Weights of a small GPT-style language model, trained from scratch on English Wikipedia: width 256, a variant of Muon for these matrices.
Each number is 200 + 20 x the weight over its row's rms, rounded and kept within 0 to 999. Layers, rows and columns count from 0. The size before them is the row's rms in percent of the matrix's.

# layer 13 MLP gate, 704x256, rms 0.129, rows 183-219, columns 0-63
098,219,167,189,170,162,195,190,222,215,206,216,192,198,186,220,181,174,201,176,204,209,164,212,190,221,180,209,220,216,205,202,204,239,196,214,161,213,211,185,202,201,201,203,210,238,240,177,192,217,207,196,194,229,222,184,220,179,199,226,187,237,223,179,181
099,171,234,179,241,193,204,189,197,172,166,209,196,218,194,211,221,194,148,193,199,218,218,212,197,197,193,200,199,211,234,162,209,223,233,192,204,208,176,185,168,181,233,195,220,174,181,202,200,218,196,238,215,189,172,196,206,213,195,200,218,167,249,217,175
102,190,196,185,194,229,191,183,150,186,250,202,175,186,217,227,187,204,206,159,196,225,192,214,202,214,190,174,163,178,179,208,202,178,199,189,186,197,197,193,190,208,196,216,205,205,230,228,193,196,199,223,190,200,215,178,188,171,199,214,179,196,160,200,182
104,166,198,241,218,216,178,195,184,216,170,210,184,193,206,186,232,204,199,192,163,198,186,187,207,159,222,188,247,206,177,247,185,197,189,209,202,207,190,217,206,212,218,183,239,182,209,192,200,230,192,201,195,153,184,191,214,172,216,200,199,214,208,188,194
107,223,186,168,220,224,210,208,186,162,192,193,204,198,250,192,183,226,201,164,218,216,174,189,212,173,185,209,219,192,203,196,179,197,212,181,174,170,222,213,196,228,219,194,150,197,185,196,158,226,204,196,211,214,168,171,211,182,194,159,161,203,185,171,201
102,220,206,167,196,211,201,192,199,199,237,204,207,179,227,233,212,206,185,236,215,202,177,214,231,187,192,155,158,188,218,239,210,198,225,203,198,180,198,241,187,169,191,207,193,234,205,199,198,174,192,203,235,214,169,207,222,185,188,214,227,161,187,203,182
101,234,198,226,188,210,222,186,202,217,213,212,186,201,210,186,178,219,158,183,210,207,227,194,191,204,229,212,202,220,195,198,208,191,205,150,213,194,211,228,168,191,197,203,211,192,175,161,163,197,210,189,254,236,231,206,188,180,186,200,193,176,194,215,202
104,216,182,196,192,204,165,215,232,170,180,217,202,183,211,195,208,212,205,203,217,215,155,163,221,173,220,201,210,241,219,191,204,222,189,236,200,176,196,177,168,208,219,175,194,197,210,197,153,203,176,159,230,219,161,226,179,192,186,198,221,187,202,216,227
102,220,166,230,182,191,188,223,215,193,177,212,174,145,187,202,209,223,219,213,177,189,203,226,210,187,186,199,173,205,177,208,205,213,238,196,195,192,236,177,181,212,204,235,176,172,204,199,200,176,226,222,189,166,185,185,249,201,218,200,208,207,240,200,234
101,179,220,188,201,190,214,224,240,202,171,143,207,211,216,177,216,191,214,177,200,181,213,180,210,175,168,194,212,210,209,204,193,226,249,181,189,181,185,206,187,184,210,208,233,179,207,202,236,183,207,217,195,192,216,193,192,188,215,196,177,154,196,212,205
098,186,175,206,224,205,168,232,177,181,199,223,175,188,215,190,190,221,199,206,150,168,169,201,218,226,189,239,217,212,225,213,184,208,199,190,193,191,189,174,177,200,218,191,237,204,199,201,225,246,193,206,220,225,203,207,228,176,202,228,189,225,238,203,182
098,218,180,175,143,183,187,209,179,179,212,214,177,183,223,206,183,203,190,166,185,223,222,212,198,218,217,204,166,213,193,205,225,222,190,225,205,211,228,237,201,170,201,215,164,211,210,165,155,205,174,196,207,209,193,199,209,195,201,209,199,179,223,198,209
099,200,167,219,179,197,199,180,238,196,159,198,192,217,189,204,202,202,213,208,197,205,218,191,160,227,189,182,199,185,186,183,222,216,171,207,212,175,174,208,145,214,222,197,193,218,202,240,193,254,181,240,200,179,204,197,198,203,206,178,218,180,265,199,199
095,192,179,166,192,194,160,206,193,227,183,206,209,212,204,240,199,222,175,189,191,214,242,187,184,190,230,198,218,169,197,195,171,226,199,173,152,208,181,219,196,207,239,221,204,196,212,167,191,190,187,197,218,201,223,198,224,177,188,214,179,219,217,204,148
096,205,187,194,212,196,224,189,198,217,208,194,213,186,186,188,166,220,207,197,226,252,210,184,198,177,193,168,176,189,246,171,248,231,195,234,184,248,192,185,211,191,165,171,184,164,215,251,151,221,176,197,194,194,207,207,213,199,201,206,201,200,189,189,182
103,189,176,221,181,184,211,212,159,185,213,206,191,214,194,209,183,176,198,244,215,225,209,178,189,209,218,187,194,220,169,200,195,203,175,231,186,228,190,202,180,213,224,207,188,200,180,203,203,188,194,215,198,197,250,185,222,171,195,236,233,213,250,191,179
100,202,172,190,219,184,232,200,187,177,202,220,209,212,180,183,147,172,204,205,201,178,217,181,258,207,198,188,188,196,206,202,203,189,247,176,193,203,189,169,179,177,175,196,207,202,187,221,189,207,188,197,199,189,192,227,219,227,202,225,166,161,214,166,214
100,223,210,208,218,176,181,184,232,200,246,188,192,191,190,197,200,217,180,203,207,178,183,187,216,208,221,188,195,169,198,213,197,211,197,223,216,204,174,173,229,162,197,196,211,234,178,187,192,245,186,174,247,225,193,219,225,213,204,207,163,228,187,192,194
101,223,187,173,191,197,213,164,226,191,190,247,171,226,174,203,176,189,190,214,237,173,187,192,192,197,205,220,212,205,236,193,176,137,223,209,211,210,194,194,187,177,192,232,200,186,189,157,208,192,200,220,238,186,207,203,229,200,198,174,198,205,204,205,195
099,225,199,214,195,210,187,185,229,191,227,183,184,209,182,209,199,214,190,213,212,216,194,214,197,181,192,203,216,162,205,180,218,196,219,194,167,196,173,193,208,185,189,181,200,221,218,206,179,206,210,197,148,225,217,175,192,195,192,210,194,210,163,197,188
100,212,194,180,211,214,193,203,180,175,229,205,215,235,196,187,199,212,161,207,193,207,225,144,212,164,202,209,180,212,219,195,222,200,190,187,181,222,179,199,182,195,188,156,202,189,236,167,188,176,169,206,186,199,203,204,185,198,228,222,180,208,173,161,181
101,211,220,188,185,239,192,191,171,212,204,205,191,196,217,215,214,175,173,173,203,193,228,207,186,203,201,166,196,221,209,216,219,181,173,199,178,192,185,220,210,198,200,175,235,183,210,187,227,242,196,207,215,198,176,206,194,199,222,195,207,202,185,215,190
098,211,204,209,154,208,202,191,190,165,216,215,214,187,194,187,189,226,192,200,187,202,211,188,182,205,221,227,170,235,242,201,190,207,205,197,202,194,223,181,187,233,191,198,182,138,194,233,236,213,190,198,195,198,206,169,173,198,220,188,169,206,195,250,177
101,131,214,205,180,196,203,188,205,214,205,157,210,159,193,189,220,200,212,193,196,177,217,247,172,255,188,193,237,180,219,220,162,212,195,205,164,235,172,178,193,229,258,220,183,180,219,226,208,197,220,196,192,198,231,189,215,197,249,224,190,203,216,194,205
103,189,205,205,208,183,176,173,221,181,200,177,176,199,199,201,180,222,234,191,212,210,184,194,230,163,202,176,184,193,186,220,200,165,224,214,201,179,194,187,231,191,232,207,230,214,187,209,165,214,216,167,218,154,202,175,195,189,191,211,229,209,224,200,263
107,173,198,197,209,234,219,203,242,228,185,177,168,219,225,212,189,233,189,190,205,169,220,209,196,232,191,195,201,174,229,163,191,188,209,196,230,194,181,203,204,199,226,177,239,177,235,200,177,193,132,200,198,189,192,205,226,207,187,175,200,230,224,172,216
100,223,219,215,215,192,223,147,208,221,214,194,173,204,178,179,186,216,184,197,192,191,183,231,213,187,216,205,212,211,176,183,196,171,215,196,211,197,193,178,211,208,194,184,228,210,186,218,217,229,206,203,221,165,178,211,224,253,190,195,198,234,192,219,231
098,210,153,184,231,224,228,202,217,198,218,184,214,204,179,218,228,206,216,212,217,195,202,203,205,198,218,224,199,195,230,199,208,232,202,200,168,194,226,207,183,206,194,258,215,209,207,189,235,214,198,201,188,176,198,187,162,178,220,202,162,231,199,197,223
105,205,167,172,219,209,223,178,200,211,205,193,209,230,189,191,215,207,185,204,197,190,167,211,202,179,221,189,192,203,172,217,233,239,234,200,190,183,186,197,168,171,183,215,181,188,203,199,141,152,156,161,200,208,231,222,202,206,196,186,226,205,210,209,226
101,172,198,217,211,173,200,223,234,223,186,249,215,221,182,184,230,198,212,175,214,205,211,185,212,208,199,196,211,197,199,189,200,182,235,218,217,209,197,173,191,214,180,187,216,154,215,187,186,196,198,188,201,156,205,227,195,199,206,198,192,206,191,208,199
103,191,181,200,195,220,191,198,199,209,195,195,214,200,194,222,171,215,181,188,218,184,197,247,206,209,218,220,232,188,194,193,227,185,215,221,221,212,175,171,228,238,197,219,153,190,197,218,213,167,192,196,217,222,229,216,211,193,257,207,203,185,227,221,160
092,168,181,198,151,174,197,201,184,214,223,191,183,194,188,169,194,209,200,191,174,243,182,166,221,214,196,203,173,212,204,217,199,183,223,182,219,172,177,195,162,213,218,207,223,190,186,204,193,175,236,185,203,182,230,205,206,212,205,201,218,213,186,164,210
104,208,201,225,169,190,200,211,197,203,219,183,200,242,163,176,215,223,184,211,183,218,208,206,210,233,171,199,227,185,209,180,179,171,196,155,190,212,176,211,193,208,186,162,187,214,199,186,167,160,182,187,194,179,221,177,202,219,192,202,214,183,194,200,217
098,206,234,214,178,240,233,208,203,200,201,217,163,191,190,187,203,200,193,178,197,184,199,177,193,168,208,198,183,164,207,224,192,178,175,208,183,193,200,215,174,198,194,177,214,162,232,206,229,190,202,214,202,186,236,192,168,239,230,258,182,209,226,206,192
101,219,182,191,174,193,210,205,189,200,179,172,194,211,215,219,191,162,189,164,200,204,186,201,254,194,242,173,153,189,205,215,207,194,213,175,208,208,200,209,198,178,168,124,232,199,181,209,198,217,216,197,201,183,196,229,230,177,181,213,196,217,202,172,246
099,204,186,191,226,223,189,255,210,173,171,178,226,173,213,210,215,212,228,230,224,192,183,210,184,219,211,215,204,174,238,208,205,239,165,227,221,203,208,181,178,185,224,217,182,225,219,218,223,195,193,208,201,235,202,224,205,187,199,218,164,137,187,198,201
103,179,155,206,189,174,202,174,185,194,212,203,179,207,233,184,224,220,212,215,193,189,177,206,208,222,205,180,169,170,188,194,203,218,203,196,189,190,175,201,189,221,188,199,231,169,236,214,203,207,229,199,215,198,222,178,182,186,222,212,211,182,218,173,201
# layer 13 MLP up, 704x256, rms 0.138, rows 183-218, columns 0-63
101,204,204,211,184,186,190,241,200,197,180,185,178,207,188,206,218,207,213,214,222,187,199,172,172,191,227,172,184,188,189,192,202,185,243,191,196,178,201,202,207,179,200,182,190,188,178,206,183,223,214,217,183,192,192,202,197,217,195,193,182,214,185,169,201
096,177,222,223,193,183,213,197,152,173,222,206,185,202,176,259,187,186,192,228,168,208,191,249,209,185,152,189,184,218,195,226,206,189,182,175,168,182,163,187,190,203,219,172,228,215,198,175,200,176,250,191,189,205,188,199,194,188,187,166,219,219,218,182,194
098,173,200,216,206,194,227,224,202,205,223,247,210,178,176,195,208,186,166,189,239,189,187,185,224,180,174,202,212,193,167,185,201,239,210,189,186,207,212,220,197,178,215,207,203,184,175,206,206,179,225,176,176,184,182,187,227,191,231,202,189,189,194,166,179
110,194,164,230,178,180,198,231,189,240,216,180,207,188,208,202,230,179,201,198,161,157,199,175,186,185,190,126,177,217,199,179,194,226,215,165,206,224,213,193,181,184,212,211,195,191,202,218,182,221,209,166,218,155,214,188,145,209,211,185,226,187,194,219,217
116,168,220,232,168,221,222,226,159,214,172,215,189,210,226,180,214,201,191,202,154,163,180,204,200,233,219,205,226,185,219,209,209,208,185,197,159,182,212,186,216,177,224,206,204,189,234,197,180,215,170,197,217,253,160,199,243,184,215,192,181,216,219,201,226
096,194,196,201,206,197,219,187,177,190,189,210,188,248,229,203,189,197,200,206,199,184,227,198,176,210,202,231,211,155,222,193,201,218,181,177,141,185,196,185,229,172,209,207,194,209,192,195,172,235,192,194,192,220,223,193,232,173,171,218,234,202,218,205,221
097,198,211,200,197,188,202,191,201,188,236,237,231,170,204,190,203,197,217,215,177,195,204,181,208,230,163,242,188,198,237,195,195,200,206,222,179,206,186,163,224,178,201,196,197,199,185,203,216,181,221,183,202,215,192,175,185,198,196,177,172,188,176,218,231
098,175,172,215,207,186,226,190,197,202,186,230,196,191,190,204,169,172,196,210,187,173,205,207,199,211,178,168,180,174,215,255,180,222,165,209,205,206,220,216,194,206,174,205,222,200,196,167,194,205,226,175,204,194,211,146,206,241,192,194,196,187,219,225,196
100,203,184,183,208,208,196,177,207,212,238,190,226,207,191,194,222,220,189,189,231,183,206,199,228,223,199,214,192,218,173,196,219,209,203,199,226,203,159,186,207,199,186,233,182,230,217,159,198,185,204,195,186,195,174,218,226,172,165,187,191,188,217,212,208
092,222,163,194,207,221,200,224,191,184,235,202,197,200,214,209,181,229,226,260,185,231,192,162,218,189,190,216,184,182,213,213,213,196,210,186,198,207,180,217,202,184,158,193,204,194,189,208,194,200,194,155,212,199,220,207,214,204,178,174,212,214,230,189,211
097,216,217,172,183,192,231,196,202,191,192,203,176,194,161,192,185,219,171,209,178,210,191,177,189,208,201,167,205,211,242,167,206,182,179,196,206,176,210,157,186,205,185,201,239,220,224,194,199,245,200,228,195,188,191,189,201,204,196,237,230,183,189,208,186
096,204,179,165,201,189,223,176,206,214,184,180,195,195,169,192,213,216,181,210,177,196,161,244,179,200,176,218,215,199,200,206,193,227,199,193,225,239,207,180,195,149,218,213,187,184,209,242,207,205,199,228,177,187,199,232,179,194,212,226,223,191,177,199,245
103,191,195,192,174,188,208,175,250,156,199,193,203,235,200,209,222,233,189,187,182,192,213,220,203,216,196,189,236,208,178,167,198,205,208,203,174,189,211,197,206,190,213,182,254,203,230,197,188,180,220,204,193,210,192,161,230,167,189,233,187,208,200,213,181
100,210,176,234,190,209,209,187,214,148,203,197,214,189,192,249,211,186,165,206,217,175,169,179,214,181,215,185,221,191,163,228,204,216,199,227,219,198,199,189,203,186,212,198,204,214,221,224,189,179,238,202,235,225,230,187,177,187,173,210,171,205,185,236,183
102,171,192,176,201,205,209,234,193,180,221,197,196,184,202,220,212,193,194,146,176,240,221,215,211,202,146,194,193,218,190,209,208,224,211,184,191,188,175,191,184,163,222,197,237,226,219,200,198,182,198,201,186,244,206,198,216,189,220,234,154,204,198,193,182
100,182,185,206,200,214,226,200,154,175,193,169,226,189,175,196,207,171,176,191,203,245,182,186,196,229,210,165,207,197,178,202,196,177,191,208,207,184,194,221,172,208,217,228,193,232,157,216,194,235,212,188,200,183,215,193,214,182,199,227,183,211,175,217,174
115,172,224,215,174,219,189,186,189,198,193,177,221,187,180,205,187,228,176,205,191,263,209,199,153,223,190,187,207,190,223,196,200,211,175,246,235,194,211,197,179,216,218,209,192,178,221,205,242,213,238,212,187,171,212,199,188,153,193,196,188,174,184,232,193
102,170,186,180,190,198,208,219,184,199,195,219,195,201,185,190,189,201,197,208,174,193,158,168,203,185,195,211,205,203,221,198,163,203,178,228,191,201,191,188,239,202,201,242,178,212,216,219,169,208,214,166,194,192,199,190,191,240,181,179,154,155,170,171,205
101,212,210,188,196,217,264,181,218,202,207,216,195,202,228,192,223,214,174,197,199,189,203,203,218,168,197,241,193,219,201,198,222,167,233,174,173,196,147,222,202,198,215,207,209,216,195,192,170,202,211,232,179,183,244,209,167,203,174,231,168,230,159,178,211
103,188,198,184,207,213,182,241,191,201,169,181,205,228,186,175,239,187,201,160,212,218,169,203,205,186,210,213,221,229,209,182,157,210,184,220,206,224,191,208,200,194,183,234,222,187,186,182,176,227,218,182,219,194,215,175,157,229,157,210,180,217,199,189,193
100,190,218,210,185,209,238,229,183,193,221,133,254,154,196,213,228,202,154,188,158,208,199,201,222,218,183,199,167,212,180,175,166,242,181,216,198,233,220,186,188,194,248,211,204,233,234,221,181,204,209,209,191,202,177,201,182,212,175,154,222,211,194,212,213
098,184,209,202,185,208,227,185,209,185,197,172,192,223,207,218,222,201,177,215,162,190,196,202,241,214,198,184,188,174,231,180,200,198,238,175,208,196,177,210,223,187,216,219,185,157,206,199,200,216,163,236,212,226,186,196,216,198,200,213,198,216,162,198,179
102,195,184,213,181,220,176,172,195,230,172,200,188,177,210,195,221,190,193,224,180,191,210,222,193,206,209,215,211,221,192,181,255,215,163,218,185,201,183,205,206,216,166,192,207,163,203,195,201,181,153,213,202,207,175,208,217,169,208,206,172,203,176,210,175
100,173,200,219,188,182,171,173,215,220,187,182,183,190,160,224,169,235,165,192,193,195,223,190,135,189,214,193,252,209,194,174,199,186,153,205,187,199,188,211,227,204,189,214,187,203,204,209,186,232,190,184,184,212,204,208,234,156,204,204,188,208,207,243,183
103,177,205,182,207,200,171,223,203,179,208,202,223,218,207,199,217,178,218,176,185,196,174,170,209,208,196,204,187,213,193,206,180,154,161,216,186,193,211,229,216,177,230,205,182,238,199,177,208,230,192,187,207,183,217,199,218,231,183,200,202,218,174,222,196
103,179,188,227,216,203,194,213,196,191,184,189,221,197,218,213,212,226,229,172,210,200,223,175,156,164,204,147,190,192,228,184,215,217,215,193,186,190,198,185,214,192,212,203,208,206,194,221,206,204,221,224,193,183,189,200,193,214,218,202,221,212,211,215,205
098,241,205,229,197,195,237,217,174,212,208,203,177,219,195,198,218,176,180,217,169,162,208,189,187,185,185,197,189,201,199,212,226,211,206,231,189,214,194,230,208,184,212,196,213,210,197,215,219,215,192,217,222,209,192,231,169,188,212,213,228,194,199,145,198
103,198,197,237,183,236,211,210,231,215,218,190,170,176,205,234,150,169,193,170,202,200,205,223,175,238,231,253,201,206,184,202,178,191,222,175,207,216,189,189,196,210,205,170,194,161,247,201,187,196,191,201,227,200,226,202,204,177,217,204,173,148,203,216,195
105,193,182,202,175,180,200,167,217,227,185,198,214,189,204,205,175,203,203,174,175,201,205,213,221,169,176,225,213,207,177,174,223,189,187,189,188,219,198,193,228,198,169,180,178,228,210,201,227,188,235,197,199,219,207,233,208,202,221,217,165,191,183,210,226
100,144,217,194,206,203,172,175,174,194,187,215,192,191,177,237,235,196,213,204,207,215,186,183,218,211,225,190,192,191,213,220,184,202,205,167,196,190,177,175,226,231,201,217,191,224,179,193,214,202,177,252,199,171,200,171,202,212,238,209,157,222,195,232,212
097,229,210,206,190,183,182,202,175,188,214,179,196,170,207,236,204,223,193,193,190,221,190,237,148,175,230,190,198,217,199,193,182,183,199,212,194,190,227,226,213,200,234,192,186,210,212,199,192,172,192,187,183,183,191,172,197,252,243,191,163,167,198,217,195
092,230,222,220,200,169,205,200,170,183,184,222,219,190,250,211,213,166,219,205,227,223,172,240,179,226,190,207,223,192,140,231,161,188,232,189,197,204,218,203,218,192,171,205,199,186,209,221,196,240,189,181,217,219,225,178,183,195,187,173,205,189,208,201,241
102,171,190,215,187,201,177,179,201,181,246,185,209,194,221,225,174,201,175,202,187,183,193,189,197,218,226,195,219,176,232,204,196,244,196,233,190,230,157,194,216,185,164,213,232,224,208,221,190,227,212,231,208,225,228,195,186,172,206,202,197,231,210,218,200
096,228,211,206,225,180,185,201,185,206,234,191,192,218,177,221,210,237,170,194,178,195,176,171,224,186,201,170,184,152,211,204,218,211,191,181,180,181,201,208,195,178,168,211,180,163,200,186,188,187,192,177,208,206,185,196,210,162,208,194,187,190,203,203,187
098,200,146,136,198,203,187,204,210,231,215,177,203,207,212,186,191,186,207,232,165,170,194,209,198,188,194,238,175,169,187,222,160,209,191,206,201,198,191,188,222,217,245,229,196,185,178,224,184,189,206,222,215,210,224,222,183,247,224,192,189,186,197,207,209
099,174,185,191,212,189,231,205,177,214,180,204,169,208,240,209,195,183,211,213,245,190,183,179,168,186,196,204,167,195,216,167,215,196,175,199,198,223,204,238,214,213,186,207,196,201,211,204,207,204,171,211,202,179,199,185,177,222,202,160,186,226,193,192,218
# layer 13 MLP down (transposed), 704x256, rms 0.121, rows 183-218, columns 0-63
099,220,203,197,177,193,161,192,185,202,223,209,202,223,190,196,189,193,237,172,177,225,198,183,198,199,199,178,230,179,188,208,220,216,196,213,193,238,199,207,182,151,181,156,239,243,199,212,195,171,199,222,201,191,141,190,205,210,219,201,178,227,196,196,196
096,225,212,223,207,179,187,189,242,214,205,185,229,215,211,180,213,216,169,211,176,193,219,164,208,185,203,222,214,224,180,161,211,159,227,227,196,207,183,201,152,152,199,214,196,190,205,216,176,217,212,203,220,197,207,183,196,212,196,231,187,191,207,200,186
099,223,186,251,208,217,208,207,185,195,190,199,197,168,193,213,204,219,201,235,203,182,190,232,219,189,190,205,178,170,203,229,195,178,184,161,205,189,187,198,206,184,204,234,178,194,171,146,205,202,228,201,201,251,219,188,196,202,174,216,228,181,202,219,226
104,223,199,200,202,228,197,223,208,203,187,205,224,209,197,165,212,209,184,201,200,196,196,206,199,184,227,208,177,187,186,185,154,206,218,241,234,244,186,230,216,200,209,215,175,189,186,201,203,192,226,199,208,236,185,216,198,193,184,217,199,185,197,175,203
109,206,186,150,186,219,212,167,205,205,188,192,211,187,196,193,209,166,222,217,202,219,212,224,215,184,204,209,219,225,233,193,195,207,224,199,205,214,224,219,198,165,210,208,197,227,220,229,182,188,199,194,214,209,218,192,215,238,203,202,209,199,170,201,190
099,175,201,190,204,186,174,192,221,191,204,236,211,186,148,189,178,225,209,213,192,194,194,201,182,214,170,213,211,236,228,219,236,200,194,218,211,193,189,199,187,191,219,218,179,196,205,196,174,176,225,199,177,223,180,189,214,202,232,191,212,212,199,236,232
096,209,179,197,193,188,204,183,208,229,165,220,160,209,203,203,227,187,194,176,190,200,217,195,206,187,210,196,196,185,202,205,248,203,201,193,207,204,190,206,189,199,217,218,225,203,221,196,196,227,191,222,234,223,171,189,197,236,198,222,177,225,185,209,165
098,192,194,210,186,195,199,196,202,243,258,196,204,197,197,207,187,216,176,204,205,221,231,198,216,190,232,206,193,190,170,197,217,190,219,180,207,200,140,175,200,197,214,190,216,239,192,222,223,189,190,212,184,195,206,207,175,180,207,209,196,198,193,195,182
094,160,204,214,224,219,184,209,227,227,200,215,155,196,185,235,173,192,238,236,203,190,223,197,209,180,227,180,203,158,179,205,211,219,221,208,192,184,191,214,186,225,214,179,199,189,221,217,194,227,207,204,163,218,236,161,203,213,218,193,193,217,211,212,190
092,200,197,213,154,198,189,200,186,179,208,219,188,225,186,187,208,178,221,155,181,206,207,199,186,181,233,193,222,236,211,198,242,218,181,177,166,210,232,197,190,199,192,196,166,237,199,206,218,181,187,212,204,203,187,190,203,213,189,228,185,206,160,213,212
098,229,202,228,189,186,201,194,199,194,216,179,192,230,239,205,186,209,204,204,201,205,198,213,195,241,190,238,212,195,183,229,214,231,217,204,198,173,252,192,165,187,184,213,212,202,156,169,215,212,221,214,193,211,211,196,175,204,236,218,178,180,210,194,193
098,212,210,216,217,190,181,211,169,186,174,200,219,184,224,237,186,182,217,183,195,182,211,154,217,192,176,189,211,211,196,240,229,179,195,194,164,190,175,201,209,180,208,178,191,168,178,169,209,238,185,225,198,179,187,148,213,249,193,217,205,213,196,238,217
100,219,233,219,228,183,231,225,180,206,194,191,180,196,188,195,196,192,171,197,203,202,156,187,188,195,203,204,203,181,230,213,198,188,227,205,228,200,203,233,190,170,216,177,198,166,194,215,204,188,193,211,233,208,222,225,177,232,196,204,194,179,173,172,208
101,238,216,175,198,201,209,180,222,198,190,186,201,198,236,202,206,214,181,195,217,175,238,218,179,180,233,204,170,225,224,229,211,174,210,200,192,221,206,239,218,241,180,201,216,201,179,177,169,157,216,230,187,197,200,225,203,170,225,179,187,167,192,170,203
098,202,180,217,212,209,159,175,187,184,204,216,214,187,214,188,192,180,188,223,216,172,193,172,191,252,217,201,223,222,208,259,180,204,196,204,218,220,199,193,188,212,206,178,172,195,180,236,218,228,202,183,238,186,196,212,176,219,203,194,232,184,206,197,215
100,192,192,222,164,189,220,228,244,181,211,191,198,228,221,199,186,210,206,170,201,210,197,196,216,199,157,217,188,190,182,220,225,208,242,189,205,198,195,167,202,193,199,202,197,207,226,165,223,174,197,171,213,189,202,219,204,208,155,189,246,244,223,221,197
108,241,194,208,204,204,193,194,150,184,182,200,224,210,196,179,219,211,223,168,217,222,229,204,216,182,202,222,224,228,223,189,173,215,204,169,207,202,198,201,209,227,206,206,218,193,172,200,217,227,187,184,210,157,221,229,210,166,188,230,191,162,205,221,206
099,220,205,217,207,199,188,152,171,215,210,214,158,183,166,181,216,197,202,194,193,203,211,196,226,197,205,213,189,188,202,213,231,192,202,172,197,194,180,200,185,206,230,209,222,205,181,200,202,195,204,166,184,163,183,191,196,204,231,194,186,198,194,178,215
101,208,192,184,216,175,157,216,179,162,204,209,191,189,177,225,175,191,191,167,232,201,209,180,219,206,207,205,173,223,168,211,173,166,193,171,203,211,189,199,187,181,198,182,206,200,195,207,220,207,199,177,209,191,179,217,206,189,201,181,220,194,180,194,176
105,193,223,216,193,166,223,214,222,216,192,195,169,204,224,172,203,204,205,213,178,192,182,205,192,203,230,194,207,212,216,209,230,213,188,210,198,197,196,214,178,235,224,178,190,216,182,214,237,206,169,187,203,212,236,209,203,186,203,194,208,187,187,201,194
100,210,183,211,197,193,170,191,155,276,205,233,211,191,191,194,175,215,222,212,235,180,185,214,206,165,211,158,228,206,166,199,193,208,229,209,201,241,205,228,225,212,180,182,202,195,193,218,194,218,216,204,183,207,233,220,230,177,186,218,208,214,206,225,218
098,226,199,203,191,160,214,192,199,194,229,183,187,220,193,211,247,237,212,202,232,161,196,193,193,233,200,200,158,182,210,183,211,225,184,212,200,189,204,206,225,184,200,205,192,240,186,197,186,203,215,191,215,195,205,230,186,233,173,222,197,206,242,216,198
100,198,169,168,174,219,226,193,220,239,163,183,188,188,216,183,208,191,184,219,169,204,183,200,218,214,202,217,185,214,204,195,232,216,198,183,204,190,208,185,227,205,205,242,196,204,185,164,181,196,167,195,170,213,236,215,175,195,161,217,215,235,197,223,227
099,211,191,218,181,192,218,241,213,177,198,208,201,199,224,160,186,182,223,200,234,197,173,216,169,205,228,196,191,225,199,186,211,222,210,208,199,200,185,202,171,226,189,174,222,219,227,203,198,186,173,231,205,206,174,199,220,188,188,202,219,202,187,204,224
098,225,230,243,194,184,190,232,171,186,255,218,213,194,194,201,208,203,202,185,210,207,193,174,204,236,209,225,176,167,218,202,182,223,219,193,205,236,198,185,215,216,170,204,193,205,181,221,210,215,206,181,190,218,199,210,214,219,191,197,221,201,195,203,232
101,207,193,212,196,177,186,184,185,191,219,186,170,177,205,187,180,186,218,186,218,204,197,155,173,188,198,190,189,218,182,184,209,171,163,241,210,229,173,199,208,199,158,226,210,204,194,197,174,198,212,184,161,205,240,196,181,180,186,186,183,211,192,221,184
101,157,210,181,178,217,193,200,204,229,225,197,200,176,206,223,205,240,196,211,228,220,216,205,203,183,143,227,217,200,183,203,188,223,215,179,197,184,200,214,215,173,234,197,195,176,201,202,181,221,169,170,159,179,219,187,224,215,217,189,232,211,246,200,187
098,220,189,179,215,203,165,203,225,223,175,172,202,166,196,192,189,194,201,222,201,172,217,156,217,174,195,221,204,183,165,183,226,181,199,175,191,213,181,190,203,164,182,209,192,194,231,218,162,213,218,199,211,191,238,181,174,181,158,218,180,213,179,218,204
102,225,192,199,233,209,207,200,216,194,199,223,185,187,211,219,214,170,215,226,162,216,174,200,191,228,217,173,192,210,200,169,222,163,183,208,185,198,212,206,211,244,174,232,205,208,185,235,208,194,206,164,233,213,229,152,158,199,160,227,194,217,217,220,195
098,230,208,178,239,160,209,169,215,218,183,182,233,177,222,197,174,218,190,199,215,232,195,149,186,175,203,189,184,217,212,200,197,198,180,207,168,195,160,206,194,201,156,204,189,203,177,172,187,224,195,212,193,221,166,182,255,217,212,218,188,207,168,231,220
098,202,203,237,155,240,219,209,233,178,215,206,204,240,215,205,199,206,200,252,215,205,222,193,222,212,162,196,173,181,182,217,205,168,214,210,219,196,198,193,218,209,180,206,204,179,219,192,197,185,190,187,193,173,204,212,216,191,194,196,208,206,220,225,152
099,212,230,179,235,201,207,204,207,207,197,216,184,202,208,203,192,193,205,217,191,182,224,174,198,179,212,203,186,195,238,164,200,192,163,202,187,212,204,210,209,186,238,179,190,222,175,189,189,196,230,212,203,199,181,225,230,222,222,202,209,196,207,220,191
101,210,186,176,218,204,205,187,153,169,217,190,194,176,207,203,217,210,216,215,219,194,205,197,191,209,197,195,194,196,188,201,186,217,199,182,175,213,167,209,196,195,214,202,231,205,196,186,172,207,177,218,207,183,190,194,208,206,200,182,234,219,190,194,185
099,202,201,180,207,193,204,196,202,196,188,196,219,193,202,189,183,190,202,187,214,227,218,202,192,208,194,207,224,151,225,221,208,202,160,165,198,207,201,175,158,237,201,196,218,255,177,202,225,195,165,211,170,207,176,190,194,239,242,225,199,193,209,223,205
099,239,226,228,211,184,189,208,186,190,207,250,179,182,201,210,168,211,174,197,197,215,226,165,191,197,161,201,221,181,206,180,189,203,210,171,190,173,182,239,176,215,182,170,182,196,218,195,244,183,176,151,206,201,187,214,216,165,196,211,195,194,198,208,190
100,211,202,199,213,218,217,196,199,194,219,207,198,207,161,188,188,167,205,242,226,210,189,184,197,195,189,192,191,247,227,181,190,198,200,207,196,216,174,215,212,191,181,197,202,230,195,212,203,229,183,224,189,202,154,164,171,200,196,195,204,217,192,189,189